Weights of a small GPT-style language model, trained from scratch on English Wikipedia: 3 heads of 32, rotary positions.
Each number is 50 + 12 x the weight over its row's rms, rounded and kept within 0 to 99. Layers, rows and columns count from 0. The size before them is the row's rms in percent of the matrix's.

# layer 7 MLP up, 320x96, rms 0.267, rows 14-62, columns 48-95
100:62 43 73 56 35 51 27 54 44 67 45 32 46 56 49 43 71 64 50 66 51 58 71 48 60 68 48 46 54 40 40 62 49 61 49 35 52 57 55 67 28 69 57 62 67 56 47 53
100:49 40 35 59 69 48 51 68 59 29 54 47 71 32 51 47 47 33 57 49 51 25 51 51 65 47 53 83 72 41 58 46 55 54 64 49 63 41 45 40 54 63 54 60 31 48 42 47
094:59 35 55 47 56 69 73 64 43 46 56 46 48 70 35 44 51 49 60 63 69 57 40 50 51 62 51 65 76 32 39 49 71 52 67 57 48 66 59 50 37 44 47 49 47 52 48 52
105:52 58 62 20 49 47 51 53 57 54 39 48 44 47 60 54 40 45 46 66 49 35 48 52 94 53 58 41 57 42 38 69 38 51 57 37 51 45 34 53 57 44 30 59 62 60 33 55
092:57 55 48 45 42 44 37 47 55 46 47 58 40 62 73 42 48 54 40 69 43 59 71 57 54 30 46 36 43 40 47 51 51 58 41 60 65 52 56 44 53 28 53 64 36 55 39 56
103:47 57 41 37 59 31 51 69 33 59 69 51 36 53 59 36 34 39 53 43 57 64 53 67 45 45 74 36 53 21 66 56 47 50 28 64 46 60 59 54 36 35 66 44 81 60 52 58
101:38 63 35 51 62 47 54 47 58 68 46 47 45 67 51 44 46 43 35 58 57 38 62 35 47 58 55 57 56 59 48 48 42 31 28 36 23 65 46 47 46 71 50 62 30 56 42 72
099:40 51 23 44 37 39 47 53 44 52 43 68 60 53 48 65 53 51 47 66 29 39 57 35 35 37 34 64 32 51 39 46 45 29 43 40 59 38 57 43 31 48 62 58 34 58 33 45
109:55 50 37 63 48 76 65 46 58 60 40 61 47 64 62 33 56 33 48 51 74 50 31 40 38 66 72 51 57 46 50 46 47 71 55 35 39 57 11 60 64 48 36 44 62 34 35 61
091:42 58 32 40 38 54 46 60 62 39 49 46 65 62 50 44 55 38 53 42 55 63 38 30 46 36 51 50 38 66 57 54 49 32 57 37 35 52 29 58 70 61 60 66 58 74 54 59
111:65 35 70 56 60 55 61 66 33 44 36 36 38 48 63 54 59 33 66 64 33 66 68 61 46 46 37 51 52 50 53 54 59 64 58 61 57 47 35 45 47 50 52 54 31 40 52 54
101:46 53 55 68 57 47 55 54 63 32 53 51 56 58 38 61 37 42 50 54 51 48 59 50 54 53 64 30 55 47 57 48 12 35 37 44 52 30 82 43 60 55 34 57 50 47 34 40
093:49 50 27 40 42 62 52 51 44 45 36 39 54 56 70 53 64 37 34 57 34 56 43 54 64 53 25 54 36 61 46 43 72 55 43 59 60 52 45 59 37 46 45 63 45 63 62 60
101:52 49 30 48 49 33 42 61 41 56 56 57 51 52 66 45 58 42 46 31 45 38 35 58 46 56 44 49 56 66 46 33 37 47 73 66 41 43 59 39 64 55 61 48 32 44 53 81
109:53 70 54 44 49 42 66 29 50 69 47 35 57 62 52 38 35 40 39 43 46 46 63 35 36 46 61 43 47 54 52 54 63 81 55 68 54 28 68 40 51 45 43 43 57 37 76 65
097:50 60 69 77 52 59 59 59 48 61 73 56 45 41 52 50 70 52 60 61 34 49 68 50 49 39 56 37 50 45 42 53 54 47 25 68 55 69 72 53 34 29 49 37 45 36 52 57
092:41 36 52 55 57 33 42 56 35 47 41 59 58 56 21 28 63 28 48 59 43 51 53 46 53 30 36 34 36 42 49 61 44 53 51 57 51 45 47 29 60 39 53 54 50 63 44 54
109:48 73 42 50 56 40 44 55 39 39 59 77 35 31 35 52 66 66 21 30 51 42 37 71 58 41 53 45 54 41 39 50 35 42 44 64 37 65 46 49 60 59 63 57 49 53 51 39
106:54 49 40 54 50 43 66 34 47 65 45 45 40 69 46 28 53 34 49 48 45 31 66 51 64 29 64 43 57 65 59 67 65 51 48 32 46 54 46 45 65 44 66 59 26 48 41 61
101:49 46 68 49 51 46 46 40 56 29 48 35 49 48 31 57 57 39 19 32 43 54 63 55 59 43 63 23 63 35 24 51 52 41 47 31 56 37 49 49 72 50 41 50 61 62 53 38
105:68 63 60 70 44 43 35 45 37 42 35 61 52 31 44 45 36 40 52 28 49 60 56 32 81 47 37 54 60 40 45 60 64 30 62 64 51 69 49 42 30 65 48 47 55 64 50 38
105:46 55 64 63 67 46 58 36 54 43 67 38 62 58 64 65 57 67 31 56 45 58 60 45 60 61 71 51 45 53 49 54 36 53 72 53 65 36 42 56 42 46 48 55 42 28 46 48
097:45 23 59 49 50 65 39 51 41 46 43 51 61 53 41 44 41 43 28 49 61 41 54 53 25 52 70 65 41 40 49 76 43 54 53 52 61 55 62 40 73 48 50 41 66 69 61 65
095:51 44 45 54 46 68 45 50 34 39 45 56 64 47 34 58 39 65 57 65 45 39 69 37 54 31 54 67 46 50 52 48 60 32 36 50 38 52 49 54 28 34 32 55 74 61 51 71
105:71 45 88 60 29 63 62 36 37 36 15 50 44 33 50 40 38 48 54 60 40 44 47 56 43 59 53 52 49 46 52 49 31 47 47 70 49 37 61 72 39 33 49 42 40 54 39 54
095:70 35 38 46 41 52 53 45 65 66 62 49 50 47 38 54 70 61 40 62 36 69 55 59 49 48 59 50 58 51 61 45 51 38 22 51 54 46 53 51 38 32 68 72 48 60 83 51
089:42 44 52 72 64 51 52 59 07 52 52 42 45 49 54 41 52 42 47 45 46 51 48 52 45 52 62 43 47 54 56 41 47 49 45 69 31 29 81 43 45 47 54 43 27 50 48 48
091:57 36 47 67 65 70 43 54 55 39 52 61 48 47 37 53 50 65 63 61 36 48 58 49 53 31 59 63 42 66 56 41 46 42 30 49 51 57 39 71 48 56 41 39 42 75 26 46
097:59 25 37 44 63 69 48 42 44 32 48 58 71 32 58 43 49 43 55 64 49 67 56 69 28 33 55 73 55 55 49 50 47 61 48 44 48 33 79 39 67 41 50 44 52 30 46 68
097:48 36 40 50 45 45 69 59 51 60 54 43 39 33 42 43 38 42 63 62 62 49 50 39 53 68 63 19 78 42 54 43 62 31 35 44 63 63 41 44 56 32 53 47 37 51 40 36
113:56 53 43 45 60 53 20 47 45 50 41 38 47 43 43 49 31 63 48 43 62 64 43 32 46 40 46 60 57 45 50 53 39 62 40 55 50 44 48 31 47 64 44 33 44 48 62 52
095:62 58 48 55 44 43 64 68 36 52 43 57 72 54 55 63 57 57 43 41 50 52 28 48 58 23 37 43 57 53 22 41 36 55 58 56 37 33 49 24 49 50 40 52 66 60 47 67
093:26 61 49 60 49 33 52 45 52 60 36 30 66 59 41 38 66 54 26 54 26 28 81 50 55 46 62 32 50 31 39 36 45 74 51 44 65 44 53 36 41 62 61 55 41 51 53 31
094:60 52 42 38 39 58 41 47 36 60 59 61 46 49 61 51 49 51 50 45 66 51 66 34 55 69 41 55 42 57 34 42 39 49 40 49 59 48 35 52 42 41 25 60 31 36 42 44
101:39 34 46 42 64 29 64 49 48 43 62 51 78 45 67 52 81 54 55 52 41 68 70 44 50 66 50 42 32 38 72 42 33 65 46 40 54 74 58 41 43 56 47 38 54 52 46 59
112:54 35 47 39 59 67 75 40 51 37 44 56 36 70 43 59 23 25 50 39 34 52 60 52 29 48 57 48 64 43 44 65 66 45 47 56 29 53 33 48 58 36 43 60 60 66 48 37
094:54 46 44 56 44 69 59 41 74 26 44 62 47 59 45 56 44 37 48 36 22 58 44 41 35 34 47 55 25 76 40 59 67 56 58 52 45 55 49 26 58 49 41 64 56 59 39 63
101:56 50 39 52 37 53 43 69 59 44 50 55 51 74 33 38 76 59 59 52 55 44 61 28 55 52 47 70 43 55 41 57 61 33 52 45 56 37 65 43 58 52 55 29 61 43 39 49
091:25 37 49 56 63 35 57 64 50 54 52 48 41 59 58 66 46 64 60 59 52 59 33 43 52 42 48 60 33 53 59 56 37 71 52 72 49 50 62 63 50 31 53 67 47 39 38 74
103:41 53 54 23 41 64 39 17 49 48 39 39 46 39 34 43 38 51 46 43 50 36 47 54 56 28 26 66 43 44 57 41 70 41 83 39 42 40 51 50 53 72 53 43 67 35 59 64
092:68 75 49 67 54 23 63 60 51 48 50 72 51 32 23 55 52 53 41 66 54 45 54 45 46 50 64 48 60 38 47 64 13 44 67 47 58 75 50 32 48 62 58 51 45 54 51 40
101:60 59 58 45 47 28 51 65 60 28 45 53 54 63 72 69 59 36 21 61 70 39 51 32 60 32 42 39 58 29 50 61 35 41 35 43 47 42 57 58 60 42 33 47 49 40 58 59
095:54 48 37 45 44 55 46 52 75 70 54 41 66 44 33 44 44 46 32 55 33 67 46 56 38 23 32 56 65 51 63 65 47 45 52 60 46 41 30 58 55 31 40 50 53 56 65 50
095:69 44 70 58 49 49 50 44 40 55 67 65 30 54 58 52 53 65 41 58 67 55 62 47 56 55 30 55 57 35 75 57 73 62 47 49 39 56 68 32 90 44 51 48 47 36 43 36
094:69 51 67 51 40 74 37 33 71 53 32 45 43 53 72 35 35 47 51 68 57 58 38 51 46 52 51 25 53 34 65 66 42 51 52 30 48 65 37 42 63 46 43 51 54 43 36 70
095:52 55 68 56 76 55 53 37 56 43 36 71 57 55 66 44 62 68 50 37 46 66 44 42 50 44 23 52 34 38 63 40 44 45 34 61 40 69 43 62 67 36 57 53 41 31 58 67
108:34 42 44 41 44 63 73 50 28 37 40 56 50 73 22 56 75 51 67 43 32 36 44 60 42 45 59 27 65 48 48 42 44 40 55 44 26 41 41 29 65 50 56 47 47 53 50 52
106:62 43 66 55 39 26 50 54 47 59 40 51 62 51 40 70 69 64 42 56 58 67 41 51 40 33 46 22 44 43 61 38 57 63 41 48 40 65 38 42 54 48 47 31 55 62 34 73
095:63 54 48 38 30 47 53 61 81 56 40 50 49 36 56 35 51 38 47 55 52 49 67 53 48 51 38 65 55 61 68 28 61 37 46 72 55 76 22 50 60 38 57 47 46 74 61 58
# layer 7 MLP down (transposed), 320x96, rms 0.172, rows 14-61, columns 48-95
108:40 53 53 31 22 48 60 30 43 51 53 41 37 53 48 65 33 55 73 47 60 38 50 42 47 58 55 46 48 70 59 70 48 48 73 82 50 36 32 40 48 56 47 40 37 43 43 66
095:21 32 46 30 42 46 61 63 53 50 43 38 74 41 62 36 59 30 19 56 58 59 42 44 44 42 45 35 36 59 41 45 53 65 47 33 66 68 35 61 55 58 51 53 55 38 40 41
090:51 47 49 33 50 30 54 37 44 50 59 58 48 62 51 56 44 44 58 59 51 37 29 63 52 70 53 51 62 41 62 59 52 45 76 56 59 42 53 43 45 66 68 39 50 44 61 32
097:79 44 57 63 54 44 66 43 60 54 60 72 18 59 49 56 71 44 54 47 66 40 33 58 45 46 54 52 59 64 75 45 57 38 52 47 58 43 50 59 51 50 43 62 47 36 23 57
094:37 60 67 48 44 58 34 43 62 52 45 43 61 55 42 57 68 32 81 58 51 72 36 52 50 59 71 58 37 49 47 26 76 56 62 43 47 54 46 63 34 64 26 55 67 72 55 50
106:54 50 28 53 42 52 79 49 40 39 25 56 30 57 58 41 38 57 65 46 43 66 60 61 55 50 59 62 63 43 51 56 59 64 43 84 32 40 66 52 47 48 32 67 61 44 70 63
111:51 42 57 81 63 77 62 57 28 55 29 18 69 42 45 47 46 40 58 54 88 33 26 54 52 66 44 49 50 61 57 67 46 47 64 56 64 37 55 42 72 44 56 51 46 36 34 31
105:30 39 64 45 59 48 53 48 48 63 54 42 63 46 57 36 49 27 63 50 41 68 32 23 26 66 38 55 66 53 42 43 52 44 50 37 75 45 52 60 37 39 32 55 50 40 31 59
105:48 38 62 47 52 40 47 54 54 47 28 50 49 40 55 70 57 37 47 61 52 60 55 52 54 58 60 38 51 36 25 57 42 60 48 42 83 54 42 56 62 48 65 47 74 71 49 24
093:39 42 57 59 50 34 39 72 71 52 55 60 35 42 28 53 38 44 64 52 48 49 63 54 83 43 54 70 50 50 39 59 58 60 30 46 22 49 42 49 53 40 34 44 52 56 51 25
108:49 48 28 47 30 58 33 36 43 59 41 72 91 54 64 53 39 67 50 53 39 48 45 36 55 56 36 49 73 48 40 62 34 50 68 43 65 47 76 56 37 42 35 49 64 64 46 39
101:49 49 26 33 50 53 47 48 52 56 46 46 51 60 37 48 61 48 30 49 33 25 34 52 62 21 21 52 46 54 48 52 58 27 53 44 44 41 48 47 60 76 43 58 73 61 30 32
098:72 45 44 24 47 58 55 65 41 56 32 55 61 49 62 53 33 40 40 65 58 43 29 35 57 66 63 49 36 42 49 75 53 58 54 75 44 67 66 37 54 46 52 59 69 46 62 35
102:54 38 47 56 48 49 58 57 46 47 39 46 64 55 44 44 57 40 55 51 51 51 27 37 41 53 60 56 51 57 53 79 58 39 26 51 56 31 49 48 38 62 59 47 60 49 27 24
105:56 63 37 38 23 69 32 58 68 40 40 70 55 47 50 62 54 38 47 40 85 40 38 41 65 60 46 58 54 53 52 51 45 54 59 33 56 62 40 49 55 55 42 54 55 39 70 48
098:39 52 45 38 43 44 49 68 63 24 52 71 57 65 46 44 42 44 50 39 71 36 25 46 27 46 50 42 46 28 42 46 46 51 58 60 43 38 59 52 46 33 49 58 50 38 50 62
089:59 50 40 50 48 52 54 66 52 36 49 55 31 80 81 45 49 46 69 50 29 43 53 48 45 45 47 51 47 43 42 57 32 63 50 33 33 35 33 45 56 48 46 42 54 58 49 45
104:53 44 57 71 47 28 65 45 64 57 36 57 55 54 54 26 50 63 44 64 63 56 58 52 45 39 34 61 45 41 44 31 51 48 52 48 41 36 33 51 63 64 47 33 54 37 35 29
107:37 38 62 36 65 40 39 48 36 26 43 40 30 49 79 37 40 50 33 56 71 48 54 53 27 61 56 42 59 56 46 65 49 35 38 26 48 42 50 40 54 51 49 24 66 76 44 49
098:50 35 38 47 55 41 38 52 57 41 57 54 50 54 23 41 45 49 49 72 64 54 47 40 42 80 67 38 36 41 59 47 43 62 43 35 63 67 45 73 67 44 54 40 51 57 40 32
105:27 45 52 46 65 52 71 48 57 64 35 47 36 62 49 49 47 62 46 52 47 41 45 51 62 33 53 32 69 50 66 33 47 56 66 62 47 68 33 43 44 45 49 38 37 39 47 67
102:74 51 51 52 29 56 61 34 18 50 44 56 63 46 45 62 37 56 48 39 64 45 50 24 52 37 38 63 49 39 64 49 50 46 58 56 47 40 55 36 58 35 37 62 57 40 62 49
095:45 68 73 52 45 47 42 56 45 34 29 40 39 41 54 25 58 35 61 46 44 59 47 45 65 63 34 49 50 63 37 51 38 47 46 45 38 41 39 40 37 65 41 43 66 72 62 44
099:38 48 54 61 47 25 37 72 61 33 49 50 40 49 37 28 63 60 16 52 52 50 75 37 59 65 47 64 53 37 44 56 54 41 61 50 58 58 44 69 54 51 46 33 36 51 52 59
100:42 54 45 59 54 34 36 53 34 33 49 51 65 48 38 66 29 67 55 66 44 32 65 51 65 40 60 71 44 50 70 47 43 43 35 53 49 52 51 63 29 41 34 55 65 51 63 40
091:55 58 36 56 57 64 39 53 62 52 44 56 47 62 59 64 29 65 56 49 56 55 58 55 53 19 43 52 63 57 30 36 31 54 51 46 42 47 48 42 44 69 61 37 40 69 60 31
095:20 55 54 34 52 36 36 59 33 46 57 52 45 49 72 54 38 63 48 35 54 43 46 57 48 33 40 39 57 52 68 35 45 47 71 59 42 48 52 49 37 55 39 42 57 63 20 48
100:36 37 58 26 47 45 31 41 61 61 31 56 80 46 68 51 39 59 37 67 65 57 50 52 44 65 48 38 48 37 49 69 52 35 50 43 49 62 76 34 25 37 44 41 41 32 38 43
098:68 71 53 46 42 59 57 74 51 45 64 52 43 35 47 78 55 37 47 52 27 38 48 49 54 47 50 51 53 24 35 46 37 61 68 44 58 64 67 41 57 39 31 60 49 39 57 41
095:48 28 47 24 51 68 53 68 67 71 61 58 35 51 41 45 43 37 47 66 45 50 56 37 41 54 61 35 72 43 48 35 52 52 34 44 72 46 46 63 56 63 61 33 34 45 47 40
113:45 55 43 59 58 57 60 52 77 73 52 41 36 60 48 41 55 43 41 31 25 32 46 44 47 57 45 59 46 24 40 71 45 58 52 45 46 50 54 47 35 53 45 32 48 34 59 59
105:46 43 43 43 65 36 31 58 25 76 59 59 70 30 52 45 46 44 49 48 43 33 63 42 70 42 59 60 23 51 43 40 48 54 59 57 57 61 51 81 49 57 62 63 46 45 50 59
088:59 71 44 43 52 60 57 56 56 67 40 54 62 61 63 40 42 56 55 52 77 46 38 38 22 52 49 52 59 51 76 43 55 42 52 59 36 45 56 56 38 47 34 48 46 36 60 69
090:43 45 66 49 12 55 35 47 57 57 36 59 30 57 46 51 66 43 57 48 68 62 52 56 72 42 43 40 60 58 58 38 43 53 62 53 53 75 86 55 73 67 67 35 26 45 40 60
103:37 35 49 61 64 46 50 41 46 34 34 50 81 36 45 69 35 52 43 27 55 52 72 78 45 40 53 35 53 56 71 51 50 81 53 71 38 54 70 71 32 35 54 61 42 49 43 47
112:43 48 63 30 62 25 40 52 22 63 56 49 43 35 49 54 51 56 35 51 61 46 63 58 58 51 27 54 35 36 38 75 44 61 36 43 45 43 36 67 49 46 54 49 48 33 68 67
104:41 22 57 34 37 46 58 50 29 46 36 50 44 43 33 39 45 53 58 50 73 34 53 59 57 45 41 51 73 61 50 48 35 75 62 69 29 62 37 55 40 30 51 71 46 48 38 52
099:59 54 42 57 42 53 57 39 46 46 65 47 40 39 52 47 44 74 46 42 72 57 61 49 47 43 40 43 64 17 85 39 33 63 33 49 61 55 48 59 55 49 70 39 67 53 41 57
087:46 47 67 46 49 61 58 31 51 38 51 47 49 54 72 57 38 48 23 48 55 69 50 56 46 37 61 28 50 61 46 63 49 35 35 45 54 63 57 66 41 38 61 64 46 73 54 64
098:44 65 45 53 64 47 54 75 54 52 54 35 36 38 34 70 43 51 47 15 50 62 59 56 36 51 43 20 48 63 48 50 37 51 43 64 45 59 67 53 32 44 50 71 40 29 72 45
090:40 65 59 52 34 46 50 67 42 70 26 37 52 51 66 62 60 38 72 40 54 73 46 52 46 34 58 47 30 55 46 33 45 51 70 46 33 30 71 58 48 59 43 63 50 49 50 17
103:64 53 61 39 57 67 41 76 53 60 54 70 46 44 49 56 28 47 65 67 48 60 37 32 42 38 61 59 70 46 32 51 67 61 47 72 45 41 34 50 34 50 47 40 42 78 48 65
093:58 72 47 54 45 56 50 52 50 52 38 56 30 65 61 59 37 51 49 34 47 58 45 59 60 54 47 60 31 58 50 64 46 38 60 38 58 32 48 46 54 37 37 69 78 48 41 40
092:35 46 67 58 71 84 36 62 66 39 74 56 49 54 47 25 69 38 50 75 37 44 54 48 63 40 51 53 48 54 48 52 24 50 51 55 65 53 47 44 44 46 64 68 54 42 45 53
102:42 38 56 35 49 40 68 61 56 49 80 48 51 50 62 61 44 75 57 47 38 79 36 47 51 56 34 63 48 36 49 44 60 56 56 46 39 54 28 56 49 32 62 48 41 53 56 54
109:73 57 38 57 27 35 72 38 46 46 25 57 46 55 64 58 67 65 39 44 54 31 61 39 66 68 42 58 58 57 51 42 53 43 52 57 51 57 69 49 61 53 74 51 62 75 76 46
095:61 48 42 67 34 41 65 48 39 52 44 75 52 42 53 58 51 57 58 62 58 45 54 29 30 47 56 50 40 51 47 60 59 58 31 43 60 12 38 32 42 55 28 39 40 57 66 57
107:64 60 54 45 58 64 46 60 44 55 38 68 30 66 58 41 56 56 53 36 41 57 59 46 52 59 46 60 56 56 54 44 52 15 47 33 29 69 52 46 51 45 67 47 31 62 84 42
# layer 7 MLP gate, 320x96, rms 0.246, rows 15-62, columns 48-95
098:31 31 49 60 40 47 67 64 30 54 47 44 60 35 33 53 61 51 50 63 45 72 41 51 26 53 53 47 60 47 45 51 37 60 45 51 55 53 51 41 34 41 46 48 47 45 49 54
098:48 40 68 56 43 54 59 48 45 71 44 61 42 58 30 59 52 49 67 48 37 63 51 73 58 49 45 39 57 29 39 61 65 35 54 45 57 66 48 27 56 45 77 59 45 62 48 44
103:46 49 36 50 39 59 49 54 56 44 45 35 52 44 48 61 27 46 55 62 30 45 52 41 48 50 71 65 67 39 47 46 62 40 46 65 36 49 41 75 65 57 42 51 71 59 29 58
098:45 58 76 69 47 71 49 44 44 69 43 63 59 38 39 56 41 55 41 46 35 47 43 50 53 68 36 64 71 45 57 70 36 59 56 43 47 44 37 34 52 60 25 53 54 21 46 51
101:38 35 41 61 59 66 48 50 69 55 72 50 40 60 37 46 53 51 47 41 68 53 46 43 72 61 31 62 55 55 35 41 43 47 63 44 44 63 41 48 39 34 57 43 64 56 40 28
103:39 27 64 52 43 71 49 68 28 67 62 51 43 38 57 41 52 41 53 39 44 59 40 42 76 61 43 56 45 49 68 64 67 42 52 47 59 43 67 53 41 61 55 58 46 59 42 47
104:39 35 47 61 36 44 65 47 41 65 49 41 72 55 60 51 67 62 69 60 31 53 36 44 29 62 32 52 57 41 51 45 79 44 23 58 57 51 49 65 37 47 45 54 48 60 44 41
105:31 37 54 50 43 54 48 57 42 48 66 66 40 36 66 72 52 49 29 73 47 74 45 48 54 45 39 48 53 50 35 54 56 68 47 44 59 45 54 39 53 51 36 36 29 50 48 38
103:43 47 55 55 47 35 62 57 64 44 53 49 57 53 52 45 64 63 22 54 50 61 37 59 43 47 51 62 61 59 64 50 45 48 39 33 63 63 29 41 04 60 70 40 57 37 43 76
104:44 53 43 55 49 25 49 50 38 54 42 57 35 49 36 39 51 51 47 42 67 35 43 52 48 58 51 69 23 50 42 56 70 44 45 25 39 58 61 69 46 58 67 61 44 47 37 45
103:59 78 67 29 24 48 34 68 53 55 61 41 44 44 69 47 50 62 34 33 66 44 30 49 27 49 55 57 44 52 58 54 51 66 55 63 48 66 40 42 23 36 58 56 29 49 64 49
103:51 49 46 63 42 64 39 57 17 64 62 43 58 47 50 38 60 32 68 61 52 47 43 56 39 53 45 48 34 53 46 38 55 65 37 63 71 44 70 39 59 69 52 42 72 66 57 37
088:44 65 45 59 70 61 43 36 46 17 49 70 55 48 39 52 52 54 40 33 69 63 46 49 33 49 37 39 37 60 47 48 56 36 25 28 66 31 53 71 77 57 36 57 49 35 39 60
101:72 49 82 32 66 40 59 46 38 49 41 83 51 39 34 53 45 38 46 55 57 46 56 60 67 64 43 58 62 45 65 50 48 44 63 43 58 69 38 42 69 61 52 43 40 47 41 51
097:34 54 80 63 38 42 72 68 46 44 39 37 52 59 61 57 62 37 46 63 48 42 32 44 41 55 49 38 37 44 39 65 46 51 42 61 60 54 36 56 47 46 68 25 69 55 51 65
096:61 25 51 60 38 45 51 57 54 62 44 45 42 57 59 33 58 27 66 56 52 66 76 32 49 57 51 43 45 45 59 37 46 69 48 55 39 56 34 63 43 60 53 27 41 51 59 52
108:46 42 46 24 40 26 55 50 61 50 57 61 59 51 37 42 53 61 40 43 58 41 37 87 57 40 49 45 29 47 59 46 52 42 67 51 71 44 31 58 57 55 54 54 49 62 26 55
100:80 42 68 49 53 49 41 45 47 77 65 69 57 35 44 64 43 37 41 34 39 60 49 48 59 48 35 66 49 48 39 35 57 48 61 64 39 51 69 43 67 43 53 34 40 54 67 32
102:47 21 52 36 41 46 38 62 41 58 62 42 46 45 40 60 64 58 52 62 41 33 38 49 58 49 63 32 27 35 74 52 73 51 50 64 62 44 58 43 35 53 49 58 32 35 58 57
105:72 61 27 57 47 44 48 59 34 50 46 40 26 32 50 58 47 51 29 38 64 76 57 52 50 40 56 49 58 42 21 31 57 27 53 58 49 45 49 71 52 50 42 61 73 51 43 39
101:39 48 61 46 37 37 67 67 47 52 35 37 35 35 60 52 60 29 56 53 48 41 29 60 53 55 58 47 62 35 56 51 69 40 50 47 59 59 36 44 59 43 78 36 44 46 79 52
099:57 24 66 49 63 54 57 45 36 42 58 50 50 64 65 48 49 62 52 43 69 60 42 31 71 61 41 34 49 50 47 68 74 57 74 63 53 73 35 39 54 55 57 54 48 50 57 48
099:45 33 56 57 44 46 44 47 61 42 51 54 34 51 41 51 47 37 56 71 51 71 53 29 40 54 62 39 42 49 45 45 52 69 37 58 60 42 35 34 70 59 27 59 63 38 74 28
103:54 65 91 24 50 63 47 46 46 44 60 57 44 27 16 50 65 50 55 53 67 60 56 41 73 54 35 68 46 63 60 52 44 58 52 44 64 56 44 48 35 61 52 62 56 59 53 46
103:55 23 79 59 59 46 54 41 45 52 41 45 50 48 43 46 70 38 42 59 41 66 43 70 39 52 43 52 53 64 44 63 28 54 41 55 67 46 45 71 28 59 51 78 56 71 69 63
096:41 59 45 53 55 63 30 50 14 61 71 54 43 35 52 38 43 54 52 48 58 43 50 65 47 60 51 46 45 50 28 37 44 62 34 57 45 24 64 46 47 40 38 57 44 64 49 31
095:47 50 45 57 39 45 58 57 61 38 38 59 60 61 62 18 64 38 74 52 65 45 50 44 46 55 47 52 66 58 66 53 33 50 59 64 44 46 58 37 60 55 72 66 70 39 42 26
101:51 34 56 59 62 31 40 37 41 73 21 61 42 83 31 57 27 63 59 48 46 65 45 66 58 60 67 59 61 43 40 32 67 47 67 57 41 55 62 55 36 46 64 50 46 42 63 56
098:71 69 72 57 51 59 26 66 40 52 49 38 42 46 50 41 45 36 51 51 46 57 38 38 71 26 48 31 49 58 41 49 74 38 29 53 83 57 64 56 57 55 46 39 59 45 56 41
115:61 37 50 30 42 45 64 53 44 69 41 55 75 37 55 47 48 57 51 54 77 64 49 62 75 55 42 32 66 66 68 40 58 51 49 33 53 53 50 56 54 47 45 67 58 59 56 57
104:60 66 69 43 36 51 26 20 52 37 55 54 43 52 57 43 53 48 36 41 39 59 51 39 58 50 54 58 53 37 60 47 32 32 43 57 55 32 60 47 36 75 56 39 58 56 68 45
094:61 41 56 74 75 40 62 53 43 42 27 42 51 66 45 30 75 70 50 38 51 45 67 39 36 37 66 65 40 62 58 53 49 64 41 42 60 46 44 60 23 65 56 43 50 38 58 52
092:55 61 57 44 54 47 48 54 35 54 51 73 52 38 43 65 42 47 37 56 68 66 62 36 59 33 46 62 38 33 23 52 54 48 49 62 43 48 33 44 63 67 50 54 65 53 38 49
102:61 57 43 35 24 65 32 64 88 42 46 48 39 33 42 62 48 55 49 47 60 56 50 46 52 61 51 49 84 51 39 62 58 62 50 28 63 63 57 54 64 66 51 63 42 49 52 43
102:46 52 46 70 38 52 31 58 33 48 51 49 56 40 58 24 63 52 41 30 39 54 53 64 42 56 78 42 51 53 41 40 62 65 36 60 66 21 49 63 40 61 51 61 45 39 66 41
102:54 42 44 50 40 19 39 46 53 58 47 36 29 39 52 19 40 53 55 63 47 32 64 54 49 41 58 44 48 22 38 53 44 52 44 39 51 39 58 63 36 54 51 45 54 27 42 35
094:34 36 40 38 55 40 70 51 56 41 49 36 38 25 34 52 30 52 36 49 42 59 52 72 37 54 45 62 74 56 48 58 68 52 56 45 54 42 52 27 56 39 55 58 36 47 54 38
093:29 53 69 57 52 33 54 46 53 67 42 67 55 47 38 27 43 41 32 64 49 49 74 61 50 27 57 60 29 32 60 69 62 52 48 55 51 51 36 59 36 35 48 54 43 52 45 58
096:43 66 45 55 36 68 53 62 56 51 49 69 47 51 44 67 45 52 64 34 40 45 51 62 33 53 41 74 58 73 47 36 52 40 66 75 30 20 48 53 55 39 54 57 44 43 46 41
105:67 36 64 65 50 53 63 56 42 47 54 68 48 58 56 53 47 39 34 57 66 45 45 72 43 50 43 61 48 47 54 57 54 48 48 50 42 57 79 42 36 43 50 70 45 27 47 43
102:63 48 46 67 41 51 27 53 62 48 34 42 61 54 56 42 38 35 48 26 69 73 61 53 55 43 53 56 48 26 56 44 36 41 54 46 54 42 61 25 67 37 55 55 48 49 35 44
091:54 21 53 65 47 41 52 59 58 62 58 32 49 78 76 37 32 61 52 54 21 62 42 72 44 55 51 49 64 72 37 71 54 45 64 54 45 70 53 54 48 28 53 57 62 36 65 42
091:61 52 65 65 55 52 56 67 50 43 35 52 57 55 45 44 36 67 30 46 36 40 66 54 31 30 78 59 50 40 40 40 58 34 44 47 44 58 47 50 39 56 74 46 48 44 55 39
101:65 35 49 37 67 58 51 45 54 61 54 60 34 51 61 49 50 50 49 52 56 35 60 41 69 46 50 43 45 54 77 53 50 61 54 49 48 33 38 53 82 42 44 54 36 68 64 53
096:47 42 61 78 56 38 60 50 51 55 39 69 37 57 54 46 42 43 52 50 47 64 42 53 53 45 47 51 36 81 78 63 47 64 41 61 43 44 47 85 41 45 44 35 58 22 54 54
101:38 40 62 66 39 41 41 59 59 44 36 61 43 54 56 45 58 69 40 67 42 45 42 58 48 56 45 63 44 70 49 59 53 55 37 36 70 52 34 46 46 51 47 67 59 65 51 58
099:41 51 35 36 31 41 46 62 47 59 57 49 52 48 64 62 54 55 43 51 34 57 59 46 48 53 80 58 55 66 41 60 52 49 32 38 42 48 25 51 54 55 76 32 40 49 31 39
102:49 45 68 50 23 45 44 61 79 31 56 39 55 35 57 66 50 51 50 58 34 51 57 68 42 59 26 49 44 41 46 59 44 43 58 69 49 56 38 47 41 20 39 46 46 66 63 55